From a checkpoint of a small transformer trained on Wikipedia.
Architecture: RMSNorm after each block, no biases in attention or MLP, untied embeddings, normalized queries and keys.
Each number is 500 + 50 x the weight over its row's rms, rounded and kept within 0 to 999. Layers, rows and columns count from 0. Numbers have three digits each. The size before them is the row's rms in percent of the matrix's.

# gate: layer 5 MLP gate, 1536x768, rms 0.046, rows 606-651, columns 0-95
# up: layer 5 MLP up, 1536x768, rms 0.0484, rows 606-651, columns 0-95
# down: layer 5 MLP down (transposed), 1536x768, rms 0.0403, rows 606-651, columns 0-95
gate606 104:454552475582516539508548524526556576380493429446553428531549432533461480443542555439530566517558475565480413507552557488476483503556506439586438556442493556552550451443435413544513573476425476533532549517503521505473481505505534568502552433563455457450549549490537498512497524478502482372
up606 103:496536504542575470530471482499531498529526513525494501549473520480389467516547464459445590440507498415465466609503570513547436557476513578452433502464425468460517353444530464464486500491545501545438514406474516598496560423488482496529427555451547534538491509519559513530413492569503455492
down606 098:533503479620436363525431479533593568515437484487598611461520556531544524537472476440489518471478524490488536455531545534465390543485427516482454462513516535494510474408429457453549449478544553466445465464451441424498664501480484530484546491522541518457577476493522528515471492502485555516
gate607 099:605534385451485516513497546594480538462589492527485549465422397459501578481500504521495472497473510467484454503564465367514504495421432564425537475604462504494532446573412538473528520467527650465564557458533546477525503488416422477473451430492480481490537470414544465563418473549503484514
up607 090:555475509490530522479462526518501557458518506510536457494562519489469485498595368466393497510496576521533603517495471561384500489595492469538538540553517469460444463464495484459479537475503492554440483556474521476544510539534534503499445518567473381500528441535555472507479512513453512569
down607 093:458577427510481502411488475487526540508559556478518563515457534550505468514405502539565571420513547518560457525430529479473628547550486460470461451543438660589553464495558487595468503445450466475500468500546534516446522545585518469472532482565501486515562488473499482477577450563561485429
gate608 091:416446461506542531465479515487525457553510462520517544516447417530422496485480459430565446487503475468449439453482537490513511578488554553508534427570442518508481480546402489479443562459521467510521542533540676431509536503593500514484533524498505496501560484515378484515516446436481387456
up608 092:482588542564499496499484500405526542435487464556425475530497583510504495516508491626459474496538444437486599491476473520440545469538523497622410542445530537537397446523437508578522536574514503530552454441471563481463518541441515603576563481459496440472602533504419456554517556468479560474
down608 089:415427508500420492483514549507452460471456424478682560450556430491489435411477505470535485541419462551391485505431576450529501531422423559449530469486493499426533519508564477512479470495535506536433511566529551487513626512523413520538465523486599461511519570426523558535519565513392380540
gate609 102:487484516517508561498550538482452573504510499462571433492503457553463494570501493481527456508526451477460425400529513495379530403496450486452505468470547542571552492465499547541518527548459432488473546511479527506471463533567484503526552479519382544555438483512568540514443458594557530499
up609 101:423523435597402494548507393452510509552507522515521523485469510575469532465494423462487530537488460589480568454538463567534561502490555572418473452496445552504509458503540586544515504479479509520479494408444547474571471460425469560581461557498421595545437403477537486495397497475468467523
down609 103:502515525491569447477494459556490630580493498468491542509510558538558516503499517442561465493509498523526410476392513442533481510545405547481488457555538503415508399526597536552507501483486577501526461500527423434473488571428523483424554499633495551454475574528447562470575429506442559583
gate610 096:443472450444473478464511494608590539502421490483541494558436386456492478449598581487555478482473553517485528538519475493545542554520526434590571553497517552507431527550541573582574547515498515411608467432525494477476545481476475567526478425413466527427602487441502515509444486533497470479
up610 093:517484540583464492467544537597529449579529494585531436394566441420521519399518529553492453511519563581518434491490400532551494463544443504527535493570508488461485469570533592516527395486481511486435506457430498563488523547601417411438569483417457526550443454496497552543441502497493499578
down610 095:531555455536657512449538460485409492501378491493498551542508533531440447558512505466546539541450448416462545520474541519551557522492510507533517561456603485552536502478502500449438528520450525488428505461439487506412470467438498460508427532627603450510484635474467505559433450438412431477
gate611 097:566500523542432442536504521530492533422531558417567510493550447464460524475415520599518409531452530508540475550548470434477556515553488549496460573534560474450440516401556482490424531390478545379562533441612521427614431418466548539506541521501559395482456532563534490498432453515476500525
up611 099:628442423501440512557524492479414556547496501428457536536525561497550554479484477552568433542455468563485437532580544502499581514471546562478473540482486585457498470466542510429498574422492496354469478488522514497534458539433459486506495532527507510514505484493490517483533465507486545495
down611 101:607568403474461563523490518483507491602390486487522446525550571536534543646502429613558465538527475483515482478532496491489523427422562543524554495493431456564537530482553493420509400518465443455519533556540449587466667559579402458586488501525508537447482413476433518472451395495518522510
gate612 102:543527466489582466545524415542393538504534538444465540433580573544467528513520467486403446460487439466608542485454489479462513455596448552445454484529553417459431374497532444508552452540602495574485535479557560479469479418567469519556471620480460468520442532627483448537469525437510432541
up612 103:427451417543465532495526415543476521521521480565468521428459519491542511620503435459440489473527547568434458466499474486441573511427430547514536500542405390554555543454452512626567490484473467528483557428489548480479587410465508513507479603471451468432474489519509554467434492412518502527
down612 093:474510510509647480594510544479577516520647482458406501550575510488506454489528491541616481468552545525490539517527490501502447509441515556517538481563468569479549435436449473478447651457542486555417469552514475591479335513400492489540537476457515540466450495506456436484452577457596494543
gate613 104:499482536578453493453549555546474513525519568397553457440526554444505499509533563618492496518472645433419411451545460444533531464480523396484472547574496467495438497412508455512467495477434472531488631530536566441468469540550533539509597481496485537495410512508503568430455550546526523560
up613 103:525470509489507474526415558483595417457554511561491434451456500506568485441514455384397490556510466538543511506532501484522478474520518451477641459453561532481473589495586461465481573487455511417507442502637556502534472525504525380433440439532521519601518442413454531526516508468456514479
down613 105:446523476517351533500552449527535492433481501508461449409499420566440529530414443577387581515448489537510413549451469475501484492514554524514501528454436362465523542534534469492421406443567483483477573494492482576434540478543535516462569460505491565443511580445478515528486482430516470555
gate614 093:419524544588509442477440494510502533491536503489508491423540437546423545451519556411480546508466546464520459524487568505523564531470540562504422548463493435481448518484401562520478492508436566420550443467566548463544502515492512465546479500478473539439492487470612419456566537474469491485
up614 097:451441510484495605466462564551422555434510539469547418477539487469435458412465543532484536521375514533524534481521471440506534537532514527536466418480447513549496536477537414518501457440501437500403542545349519500406506407481531575491440418538509563518458534493520523486518501490456494417
down614 093:509462470472559497486423459453501496545514518484471550486455482440497598407497532433538569511521497565506556447552489480448493509464536525402509549451551456472468491533524552606486454498472536374602489546549542438493500566495487437497537503517464515497436608556511513522434438578488597460
gate615 097:552487543511414452452454439584577460456484439467532496440528445452391490439476498516458534456464539597530442448522447552465501574504523488539512532475518391521414575525609472571535486484550513495465580443478465512578481433514525541467486468504535525499429476530499463544533462447493530496
up615 100:427483465531559530486526520506502456548519499600514443554464480486595505445417513454465424484485469433556530488547512442481504441451532423467522429607469566431466432512514551473462478504523476503464470550488626553528427604571368519549502454524492431445454571476584458552538530483532522515
down615 098:544579522601246435448506582548482504531418515469576451441550502489421500524465477467457500485498591525475431475451480575522502582503573454546551495383486439536423528457515459449465616494468576484533523480509588492548777501584424521524536485465473482542461459565454519449591551502469461448
gate616 101:439604540517530437528474471551522532479466482479511586492602455503497448477502481475531587517601532526656472454527469429430479498563519559454427524511547442540498614489401479562484572499463639459499526427432562473505439539534458515455471480533458372503469497455414516500403410584480495463
up616 112:559521497487516588404510545492532535507596479459524399449521442457474463505495550431529473482467462540481512444497493479470454476484503563480529497500369492518422398413569460422520544495695501472512447539587457400587560437531604519549510451479445475535534493593554531479465509531510419486
down616 103:453448439626560589483450520601499422491466497471479458506433469510496421484457507489550557564466460629615528531436455479449516523447524524518412517419490478482519493484493473505514580539571425502568555504500564540451531526533485482455510390503506490524562562589485487481553554587476571461
gate617 092:580529541534470502566500535524559526422536478503537528481598405509484449561438408526560524485454447515486527463490487457537568474507490537467445534518506396544461593409439499440494528458521589487452518568440510464463429548551478568505515483524485523458560477537523468555523411558562557455
up617 097:555485485586559540495502538487452458534509545493575441509467483533504506515550520525470572454480608544537466521494610546471489525559524515544449504506471497466461457578432593484545464480547534440484489453456562446464550477456474502559402573532464560456522520540453494479424580412426461572
down617 097:458495508474506510472393530553507475475547547552502517539468527548480495511527403431477466565529551524572313454523457512457575542475641468511560503468548472426534453441577496460469460465518512517467440508559513530529550491436591554520475472545461339485552377459430494417430483528514405586
gate618 098:609531529436505514528533499541466463464597495536522488467619433527551541506375560449413421478397515526548443402489486420442481578529551507557602479501468446509508618529477526469521478587522589519542434500499471536467591449541673403430531567477515430460590598461477540587566463466474495534
up618 096:453484486590484554488480528546387358457427520506511483526426520504463480546500459435485540540527434466573592499493500520372432519452425543493463500533421588462577498513516489555526504537503488505431551418565542478531494540474441451458449467488490530495527531533597447412417565467511557425
down618 096:561503521516384550411402495539396470474429487472529474547462497516504525514472513430534462462456549447494511453466582418458505508576504563506544503491379563498536528524488466489513497519449542482456459498436445626524650436552514546492598523473462512511525503553528460515478516514502461623
gate619 105:540545499581467477501449453508452451463466583497537416456480533510475499472441527515341516506439462550532512451495530478518527546511492518411535469582492462590467468435559434420461425440573493509490478538498554495540471432525607439418496542492575537498523475447553536518528504547512434461
up619 102:455568555507481495499546452476549548552458489471492427573548493547416417485454489513517482485533562549504476491535453479464418509477521545577517515568552473459551526423573549502503528472442450438505526516545480510505548473463500472577515526576432450460514570536539454450628457545588551459
down619 103:496559534474422448614491494481466508467571623570523520562465543416438428485457488385568583484491519469441576525469539617527508543353488506488477448535431516525473439528587487495478483619521555494593487474397441483601565475483512345567473477547536425503441497459453556491461524518624431542
gate620 105:534497472464484443493449570429478318375558478485467550515430525478563462444390471461483527505544468469454531489568517426464544512476530558518437532566618457524552520469564481525513524598389606421566621456437463527444463488505588535526573499431479533520483525541482555509520520464483446516
up620 102:579481461488510495512413486467546473514503556533539443459575476421533528488598486442547519569445539376441467469437486479518497441496567436500568444488456472515563457457493395491488603437539481490519417590538520509575503433515418467636495459514523499448524486567522512512499407499519449506
down620 102:453493521561458476585505462495556514567374477499578447488515400401381519442439475500461510583556525565434491513488496558546454483555493484554499549468533403495577532483450560476446479475500522632509572480536560560475670440385492536453547458451597523485622509534580439510459464572562537531
gate621 099:510464609558555542441516498525456400571488539520543548494447477430433433489530493396521572404553558421501472525471480552482406498479544505514502616506532495509520482534524517491491506468481527475526503437527459444485436491480455503510550484437529527456480504505475553445517518384472492490
up621 103:505474466514442409518515558493463519442571575467535509552518458487594579512590548541517507482479529495493525454467585488561494528497443540458507466437503470406522442554511477474503593567459556524462491508471497411504487516426490423503516542460464631548573413483524500503559520498567560452
down621 102:443465484522594494609443527503484407475433487481488470505519528518420435476489435552541572456498497513409426608484549547419595539545503469516473479514429589493606606485564491569557599470495516433509383485448501428510389528460485523428491494486545461484516509488547587525515598485525593510
gate622 090:415437537451489494539503572524445462526564528437605511479518524558468479440338573515499574490533527597520490547541492440588514515501503506453539481535509489471497509535505510480476485488482552477479569406526609493435497456406541470477531570467545497505512481408451469475473581515468448404
up622 099:567595445502499501507505498590523478473523540474590422491455402441557471479597489504463477551512510349579475385598544442491524406535495466473561485487517516505480565479498540531477593469379495444487496512467368405527408509487498487562480396400501476493458586514504514632479430488566552460
down622 098:513587550479580460515511532527513581600645539450468527533494524539427444502522529502512491536471485463532472419570485499495527534493446503480570482523536508504466443443499483542598523483485571490496492581488430460517257444509527535543559405516579498405455504514526494537449573445553564530
gate623 103:432489446494498504531520459499445534438558504575534448466499519556516407372528518438461520518528549529570548501496448512431552454482436580527526464480484433603427509425509489438400453602490560555457565512542465448510461522471507504518557470441486489466577547521470437513498546496475588498
up623 100:580510434440496541506477448538528565512515492389475533453439433550502448473492569502566495565571416519455548517473594520500506546515523471477590528497568564482464526445516556465511508450528593494501452496569474483462495532500544501389521478484552583526479499469551527501497514470563501532
down623 102:537447396545407449497519479525485435501581548504494472451458581458515477503493489483420491395514584518475478506500478580494463514407409512505404536497543499462498459504472438535354428438393505500420479412466524570472344489432455556500409466491532532540503479531447442484539505529408506487
gate624 099:361518376543450444355539511483490475389526396496522567490556396487547474497451417480491621519449516502429499469548484485529587462500440533541436485534551511598511593468583462587541498491531498478496442416419487503469446535520475598499487436496522510371512450486545465483433450482546527498
up624 096:473481475477493531438514455493621559571438414451534455581515452479523564528482425464507421512500516443434427490522505473515469448453485445487624483433577554527582525409578535466499517417496481471503496493616480459587424593444466536558542528515451463551595455417516520567517442491508578534
down624 094:583472480561524575543568472425558482580577486529563505550514465436529432555481520483417445487541509514578617485441424492517410594540483478600557490566448422386363456529512449545533523535465508606558591479515495480478410368470503401466460427578482435547552571560460494494400448474479526499
gate625 098:445530550441540505499361501514497548452483419503538432428513495530561507488489533618483558479530443530478514495519452470515526589530451392486511445558536466483526410487493455435517570430509565575549480450406491451452427503552565530452544433513430537485430482578376556522476530495478428456
up625 104:556522487594517495403472480504478645433512420458424501479514522526455528575494523539563502504446476488483372510486456501443568476533555367571424487486553541540442479503491479554517504467387468573582553515444534591473525544516444508471465501564465524540489590450386436553464539422448506465
down625 103:613546378518285512458492504493566509479525456545551465526623570484468549552483470483532525435556546499512412534447469560410520522411478540508493521467486423476517481547458502460559399528493429499580523480443521533580673509479501457470459519465492490566525508515478430507471492415414459518
gate626 103:594468551401582550497496466531513429503505448522506464494555624562470503485482514500473473561519454438482558524609457447514514464495459493520527461461471479508473484460552441506477519484432580519569435485556528425455464458496588444446482563497533455483606419486480416598482553555591466505
up626 103:545526536479530469532471498485486473549449404567483506490552510488555546535520445530391461488521583419504536447505426522490493572474512495565474449614544517544467467565626558555525382508497515486584438565515494520487513429558496434426605499518473459546432585526470429471559463474481471505
down626 103:546441527522464513492420579467543518498453411496454534441489418466418511432428559587487406461478549547412547466544485454494521534522609466468508527474428458553554561541490539521500479446515505483452475549454519547466501440441493470568462481450450477544569496437491454585534483523532459440
gate627 098:507454539404424443470445538555499503546538503437495550516501532549524530533478431525567471497483550482537543505615542452464474449479443558476498459573442480489564480493528484517521551576501619456507560467503509467537511477458515527509592606513452448483609477542482523495482520495436487458
up627 105:407476475427473536492518519490557535485479539520490521526467472523559431565507415459518447408557537538491604433432486452470477520574489458470520490534342606586587470489523436533522507548595516507467568500482437488472506477491466418546487438493421464479491509555577617497488527523447429506
down627 103:439513510467536408409538479467557527533509559541497565502467552534471434555531493542519422445514512493447528384410479488476454451521471519483600495536482531509568428557471382501497474467540589456497559566429490519481471534555565559469515520495525577494543491609529494437533444468574441475
gate628 101:543496504376543423469472527543469437493510469473531601532460523495554484580543485521508494585581512499517583444489464457508492451522479539439503484563519408524460534418430491431535478523511476556482538533513428514525456595466427497498550490520532502475424554478502419588485485433538525387
up628 100:500454565600482446422424517492501569544541462582525490469455504501436449511543585549452522412536465483584382445511445572557361473417613475491371511401508562452510446551426644421507451513446507430524461586475534534505518538453518438567523535546594528486495479557482605550464484462516485489
down628 100:458440596524513526577536476481462492544475577446472484479581509502578566472481593555505407468475358547399435472461422436553496583521499359501475491417487427398490506511475444402519582457496588446562494491615496516527502487559503507585538457442415521449444516477506567502599549571515424461
gate629 095:517524465436523557520533545602478526495568478478525486565548448577495411518511506509458439490444488455582472583633509494504497508487555444495480467481510470533505474566522501410497511384414621487514455553495555448480472488483528566454504500443527602448528448438503575442456457492401550524
up629 094:384425474498449527446489524468524496452454467492446369532479446557440568607416438604461524490578519585512573447488468513540514545430587503527465480491529569456474568517507508585595468562428552430594554507527511513484425512407556430489566495549524569488521518488445567484518567538559476488
down629 097:582551534462383432517529582554532450485470549527569462444548517455533453544490546585507607407533545546484548511558473522460519539526413507508586388490431387572574476511448406452526504488479445533618470490508407510422637467490533512453469540466443459464478513475466534511471551425575509524
gate630 101:499399532468477523510474523494557542440482585444522561476600450516547528573615460414487537549488504560507434522599575433502547497502479514465502480389503486533468469454486413407519593471433503501486476511621535520483489574537526574466447411496447463506498439515480431530499443502541418503
up630 105:537566560474547522484490469457495503446489542434525496516353541572409455482475461541523579517516604586472461500565524482541444476543579537544606372566511556613602507446516523499611550482556440517561464507472535440485475566484475474437561453537510455520511512473532523509547577566527460535
down630 103:579446561470272506493424487500454459485651513455529525487437541462563579389442480552434491484510542444425476504479520608525506512584406468459471515454473411412501559502513499436437526597438547545535485488558487553528422519527443535519503484487469498445498508507490528465559537519522494494
gate631 101:542453507422468516510514515543471547533482513523561464445570478627484499434470480400515543482491550539399444419464562578406512510488460490467532538455480497478516505518489460546545417574442592466585480483451611484537483517528512503414574468459583520449522503603524561516487502509501493545
up631 104:478401498464401497470574490527445480500487452496458604472435429484573485570622504538468529520472461487439591467480553532496397528578422458563412551523445496464496587433527563506447469467569486501373467453491390539538559523505520600556423533432539431523531466435572520554453423593566579540
down631 104:558516482513392476546496547493533518450553436505586481574523463437422576446456491489555540525539356500494538464405505497616460499492403470525580423518446390517458554448481531494503453517550489583598450495429445494515562406457586521574473511515513536503450524545518547465516436515487402516
gate632 099:534528547519558458469541478521530487439563502441521389488462535443465442518548563449462526565532468530524493498501479473440448567578511541434476441502500490528560567473486451450525454481460418547483509519552523543457460498507563514474474595454500397531502566546440480507552533411475521528
up632 099:525517551508462537462503554505472487549465516460515515497570482474590508401485552456527488568504560510515414442525545518422533520514565468492480470484491502502512432540496498486531532486416586497513398468425495487567468560495595450414524422405599486523463460384519455608500479620492503462
down632 095:493541492564314563553526538544507546513382428515461501506507498501506510518473522423514503551497493459549515580490416562493530579533478501535460591463534303526558573582463548453392459577519459487522493404422499555515730520517478549503426561564537451495502537545459497459495559447531494478
gate633 103:429468526516539484491521444510489624441489357441491519521530431615439519448478545456505424572471542504492459460557494478447438520580487436527479509583521526454597578450568414522462575505502576535481504663583492519523502559435538603470438508469532616416502530413526484431531428466505477593
up633 096:549436527468540524419455430479571537476378492475470451520463570592436513493523494460486431513441483506535476591520531586458535428476479468479585565499590469525459466501548407457481429591516496587516449595458511579525444476575549496464562367537484471518482521560475473509561451462374497600
down633 100:459564504529496514492501489408468521561538559481507596552527469401489478567525424578558520554473545487461419500529548591451545469473492518536476447478409443457505582450507534506479516486488522496524592442440517516445389519532471530520524605437466528538427456503569504539490429456535548504
gate634 102:477579574538511462496434528532478543473591503523572533396501511482546533562524416466416493534494573461483561493566443496510539523517418510527632501504510492493493556502361459419420511471478496499529476473544443458474479492551465518410468491514479505460545522550515602647525526438543425453
up634 108:539490483548482457601545525517522542566490472586609565579528479613513544499543522547429406464442463433488466444463556559495526512512472541520464497607458464477464524555498522538535495419532426596527456535504423574492561486485555446464546508518437524493489542523460518570479497489530487436
down634 103:526485476555584579527495560488591544482496607543450575488459529481501464565495497544416549444556421488515426505509550493482465495426556530566471547476557505538552501412550479579444539603485476513493577505498543483607481559528533462574557477581461484468505539495492445345539489465460505462
gate635 101:476513499536609462591483466445524452546525562630532465434448506546540503433510506426510481488592498451552420528539507411442562520502557496433418536541478454577554581486545498543520518531387387519501490429492507582572370491460513559417523561487536396598464442561520546574437552544449527538
up635 101:513468512516432479635577497490407466443472560513450541583478495442505426482566564454572454426475462466541446580460498500491405477443439430503417559452549512552493508603422507381470528567561525537423538544510459521477542450552541508425544523489450542519563482564409539499599539533480533499
down635 103:581515456432549471460547456570505539558491479487481445474506498479519463489475473464468481506478463541493610449445434354470602460471520397436516527452503510482486616411524419516487616535428438502441539502416512526487490525470548550479533516474508501482478517478553499525486392508540540537
gate636 100:561562465458568497373486497511432496522478474435521573496477451519536449531456546473476430427564611522611463425538511476486512516518499395499512521544542463398424513458568483489533506518524502450481475537586529412547538528516531503526541455486564554531517466479478454569504502368451523487
up636 096:425572563603442446506523511547524494446447508514468518496506479466421507535525508458545630513590473390521514473411545356514549526589504599538502514393397529573508478515493533441451523437421479464557551413507545502535447521502534608541514429442439458424439484513599570519473526565527541593
down636 100:537407501484513502470390526450502566592557464486540483479482544494478498443470502407487479475424468466489552457566536458606506536442470479414484494471608325489525446456504481520473446546553502575528496409482566468534428538451470485531538607503608556517510503502420407439393439504500481451
gate637 097:450560472460415547397438524590480466525484476469491523449486492527611514510476543440438498519459508577494564470549451451469499470498436491485457533429558444388509558468469533497384532539466546460530448511465477462501503454466452536516482476487525404468459433516485508527414508531457513547
up637 100:436453512418456436597409512513450528423556477559477483481430488483469528471577500475427466450550444583470537547500500530511465486490495403525457428515517425488539556606519585558564453588501511472565518504562411528524478507543543482475507545534533533514487454545460528523501520520449529498
down637 099:509528494542474459442400466546498540480480499415391515456435507484611418530487565438464587478474474460490545490539549454388545489413533479536480561551461410526452413394501466411424549444558484453583461437482561479511384442527516489506448494500461486402507550410496495560476501519480455540
gate638 097:444523466452513426461494527502545533510457517425437425477567484473511491444543413432513528492444516466460452441564459472531437480572530475516534466511486533585501655510444477475463535521417457423514401520620508510550444488603445504554443414478479539489470411586451545574492499462444598524
up638 092:528544550496474405411528482520403463492543516510467526585394483524447548521455484497514561509492481405539478470482510510523536511543468504562479472485515585555564465612426532502440565466587391406475592580589516426424462526478471471556475481555446543495587506597510463515507529527576457559
down638 096:497464477521455431499503551471488473534470476518463530449453468486509496506488449602378546511481535569460450531433465515593540468432511578420472492479528485487451472593499427529427597552495553470478490541576535482524494478598507505516562432545536528497503482455499532474459470479437470469
gate639 101:494487593462459540585589481494563486427492439483549557551455523451364474545478504521467465517486472499592475454509394554453521512497503595565561584511405481415517545436433482565479490535564542493551441571528427324521537510541406513491498570560396391483511340457434501500566485472508449585
up639 099:485534612438571523588588548514525575545489608566525476477528465548520445481535517524520461503544502529479485477571424515526545499595479557493447481409472529503483536426462467531483535466420510528407486546538490547535501523495590557553519497584459482455557480454528608389383534482546523470
down639 099:440492562493431457499515375486518517475409497431508494515498523439416507514479462533499575456492608413573519522516467557460473532469552565535512498487592477535490504604572576472436482528522402574475469517467442491468604589505378420528480478504453503449488475543531532579531550432533474464
gate640 101:441539558471460592453512615520482524585500497441563466476468485498425444491514552458467468501535475462514410447652462545360452511509501428329494493519550517472462511553460510554504517545454578560511490544542441505556504549611479497524428496543416522528431519443507508474542417507450461557
up640 099:542397450497529475509572453570513616424530554438488515523422438491512478422424489518639481544462530487577459447512487489424573455536537525508477541545449492453426513468415443506571511487513524557511539371535451423549540608462446493514561413425528463416512560533411399536514428407588507423
down640 099:451531502535470493379482512442532501461448494560540475481493481576466553489516503461494446573464517476539485473539398472493408501483468536489553504481511571491523515530562534509501444573484435518437395432506547472524620486493537415588460572533534394460482516478481452526534507537465561408
gate641 102:544531520505509585435473521519513518542520581595513481485630545468464408451521483524445529537586578510447550397422482451557455540490424563475446555454420541494485549551561500575557507437456469485447537478498548415562459538430507424490446508614509569570428495470459579531494503504441561469
up641 097:487531507542478555473588513521467516470575452504557484564484544503512563534532551521450456419452463511451493480494495509479476613577438515515496410506454535454589535545527459501498499566454537527510511492505561620564569420495477446451460532512498484547386476463573701515461559553442486527
down641 099:476525452531552466536537505482451465549485560500513418492503540567494506520307608503451518515426432475491529493466519494424486486443545556513562547510538450458327467414561522482469518526450434457458503497513517411564455434489582474403541513578408599461465447484501588535466482524589506462
gate642 095:450525520516550493450493437549515433534565419466584494523463479422477431481464499474424489572588449501530490424570523529556511473514474494488535554504487430469510471466423447508471456513464505519457530489545507487522477483540507471501537428500492504442467466470502541533457448364487506446
up642 096:455470498556488399529545510530459528524508460537496533496448569461548421421503408464458520437544455504408464526539539529495518467434457400507501587579524575530476433423613594581569481523562526509411402496464418455526544461503497548465483515569494427525513495430520515499480506421569422444
down642 100:564528526514448516488510556481502529417495517473503510554474475576549472464503509475524494595545509444427495528468518524448539518554528578468535472526478483485573528510536569503569460526401510428443531551490476500465549485476462500549502488613434536560546467407474482476533383437536557552
gate643 101:500564408495501468614400486481396599575477523456485575520478543517524529522479533458605462464484494586486472471552448582566564528525603516434471528442513445440481576458415468481542536390511545569422484488469603512607494502510478484460465491485548502435540494498414410532457554506553563490
up643 103:552533494480458559469479510518529546530463515461444536512523517482563437520528467457470485467485477523463553479425503428482477505450410426522445526475503493518528549495525505509447467512501436499496587493443500499411510499515480452452507539610434500470500439461563481550405507504415548530
down643 104:549407534478365446497442402531528494589465536442484523483498526513459529560480543397484535515501519486435406506521544555445511526479510473436524522489544339452526536483574515526493487494486528510470480464404468462515507506525539477465463570521556521485478538510493553572474440557446549579
gate644 103:521537505445509530495538447546481476406488570550507503538461540458448470482452603461535606536495450605473525483472522463534559411512490515430538461481471468613477550552472485446602551470498521562516509394458498414521544434548455556515521439425437428478545517474456512618516419579509468461
up644 099:545497492450506498514551527525543509433510525545498551555586560566529599446548442528414487486574350461535387465474593529524543483561453508461414544456558439568472533537555448483553399590515474555510480579458558523489467460537488490570522589534493528466529492468488452428529520474449501540
down644 102:508540433490352552514542496517519544443559534509492502472476477503505522565533466537486471443467453462456520501523590482526537366497547553550480551534463510566557604526479476525499571528498487511437504559534505504499352448460545521482469509564517482482560511445510496547527532466541612463
gate645 100:513493530542536519519499497519503421445511569524551601447483482559577473452495532529506503499572423528508578472556539462481595476597482512503460535572467509575385585565516405495552509467471585539546539455513469437469412393480535445508483531436523445534467528497428542581449487534382474582
up645 107:501519504464555530497565564505574510438610445544450525485562419529523475492524535509551473489522492508563453471488465504518416492591511536502463451478458446459437511469555512490519468470441492541478496460488480496507516520380514562547484614448551542359477507459493513587464496449552477494
down645 104:474491486574492443490485487503582432460438483505432510463500571555443522564498462493523478517467479529542484547467504466527479496506619465502509548499512561582484538375481508532487536489494395497474485465539492503559606504469479516501448525548490479458499508467552499412508443504486676602
gate646 102:553525585518487545568463500546430604529542450480566503457451473537461480488499397504502575488576471462557566433542588467411485581489523459452440544469458453480496553481458457610583425391402536563535543454455474482428456461438449518552398518549460588480464471414500485583524457594517467524
up646 101:515460494496493529503565428410453455463453553457466532495488512457538480585517402554549564527507595540478508548440434455500545435483487485507544536539527507405523478567432424533496509434522566547486536452358548569494463402506523466574470481453556557395494521546472547378374429475473509492
down646 102:495419502465498436567516487570533459531526539543527564449469432575468443547456489603536446531509522567436505562498535385442536489568484500533568424524501484544420468463549595567524475538455392498523476497599566461556477545457417402575433516467465521477548503494463496509492536471410495373
gate647 103:531448569539392444408397477537468439422561546563585458434428519492461519618499531584453425555474524443558428502479527537441486535568501569448437509556453564481507625513529468480596436502453537487492519490522486539482489484473456425394487485508544548453491515598564510527503511481471413441
up647 103:420404515426491537468367566484526534480523509551473527554470456591487473527458474536534528470420514553513487450510500545559475474503479433513397569448508465511478557519578454520449598470476510470532535512483506548446556496509519535509535461570540525482493459578488507379552472503538543496
down647 102:545499464563309491455492442514461462499524477481526508531411540438522492495489475462460506526546518425441591554477518488530481565493515473464466504504525484509498480571477496499599483413529453521476392541455530427455465516592510435544459503567515545549496462459487487536487516428549447485
gate648 097:478487569545510461501469561545522446581549482527514488510508463547457509526471484482617452481515514413416487444466580493492523463431574576535572472459494479365502620452540531547474509500461553449518534469479477499481517379559569540540517474490519462490458546565509503560497468531462525548
up648 099:439456449526496523536518494436572608500499509503535380554445468531541503404549542501451455487432526491503452481497522573518488496598450463391476544527503438428466516547498531492540436523592543509458467489410478467484476508494527455518440587465514620471528494391459450549552578463558539472
down648 099:520445484459266617383457532554511435491611441416511440485498479495573455468466389526506413424545502496509525434475510539435517471475431564532426480515533414425539516502521518549493483529503462577452471543513406432461295515505466561488484572609484537487552507466577535480516488550549465588
gate649 089:538556498447491478512513568556567566501515482509533537615511419482480600547461511491459581490449527536518545444588515441460555511501488456377488453488505379468467579478447445563550522550403615450539509463517582509532565505534475426407522495575487505503504429545405503514428505493551454428
up649 110:408412493581524470462459547507412494483522433512566520446659424514582526540526479434518416521521489573471433550489543528426474531445473598534555539555510479558547543456560518569451482527490487493517513462565535509476532503537521455614535456416432484416487469462574514474487578507440527513
down649 099:403405591485812493505504516516493467476533524529683509466526420389617487485508465501467448522486480549517486530502544473449501450505489551490532566483570567506524582497519450526408557550455506555460465496592380396510227510505510490529551492452515483433504444547495515447509556498541500440
gate650 101:535411528528498433613497481597519544465537476548575466510616498432508505543384527484515415381432514512423484489622395425453595473569498517442514457473502492519482538492494491550460549490556470598567508512527543440505430549593541500494502519495552459522518523567458521534562465466506586520
up650 100:526565527532593520485578468551445539504518442497497487474533564499463502524518558468496435517546587505471597456483543519489498472621389510521528502561559449465547479467457539533555458475550579477518598508525534492494558512458525568467516470428457524582503503414569512549501480391511561509
down650 102:446466590513532506489544597560561555478495450399467463437475496407415512457498532464492442511449502587480443548485521589509557502534498470410450361425539390518489511520553504428495529450496552512533380518578524535504384597479524363483563551438453493418536509580604498515486425546540499525
gate651 091:559561493569473532526399502556485510553547535492586544503444492486512461548526523496525461480484458509463500473523586550546500450515524466451568437536478396491512428473469478550351626473482543542582574525472535545540482473505456558448504428463553561492498555446511443517564486475510461422
up651 096:508525480535511529433475512432471576532536538472463589604468524553551437477513477544504526500479467549450504612402547541556493436493532587530545390495500529507528462568555481514451629491486511572535516509513503571473510492456486496534526446566560506632526513512532501556589564487505500508
down651 098:446503459429448492522524518477521556527521447499470503536555525465542528389494445469430545513487435461522454591518503472509414530448512542481468518465483524481488477552478433489527514462526482498528570462423466509547481500569528498552497552549465571558468459632569478512449464485530500526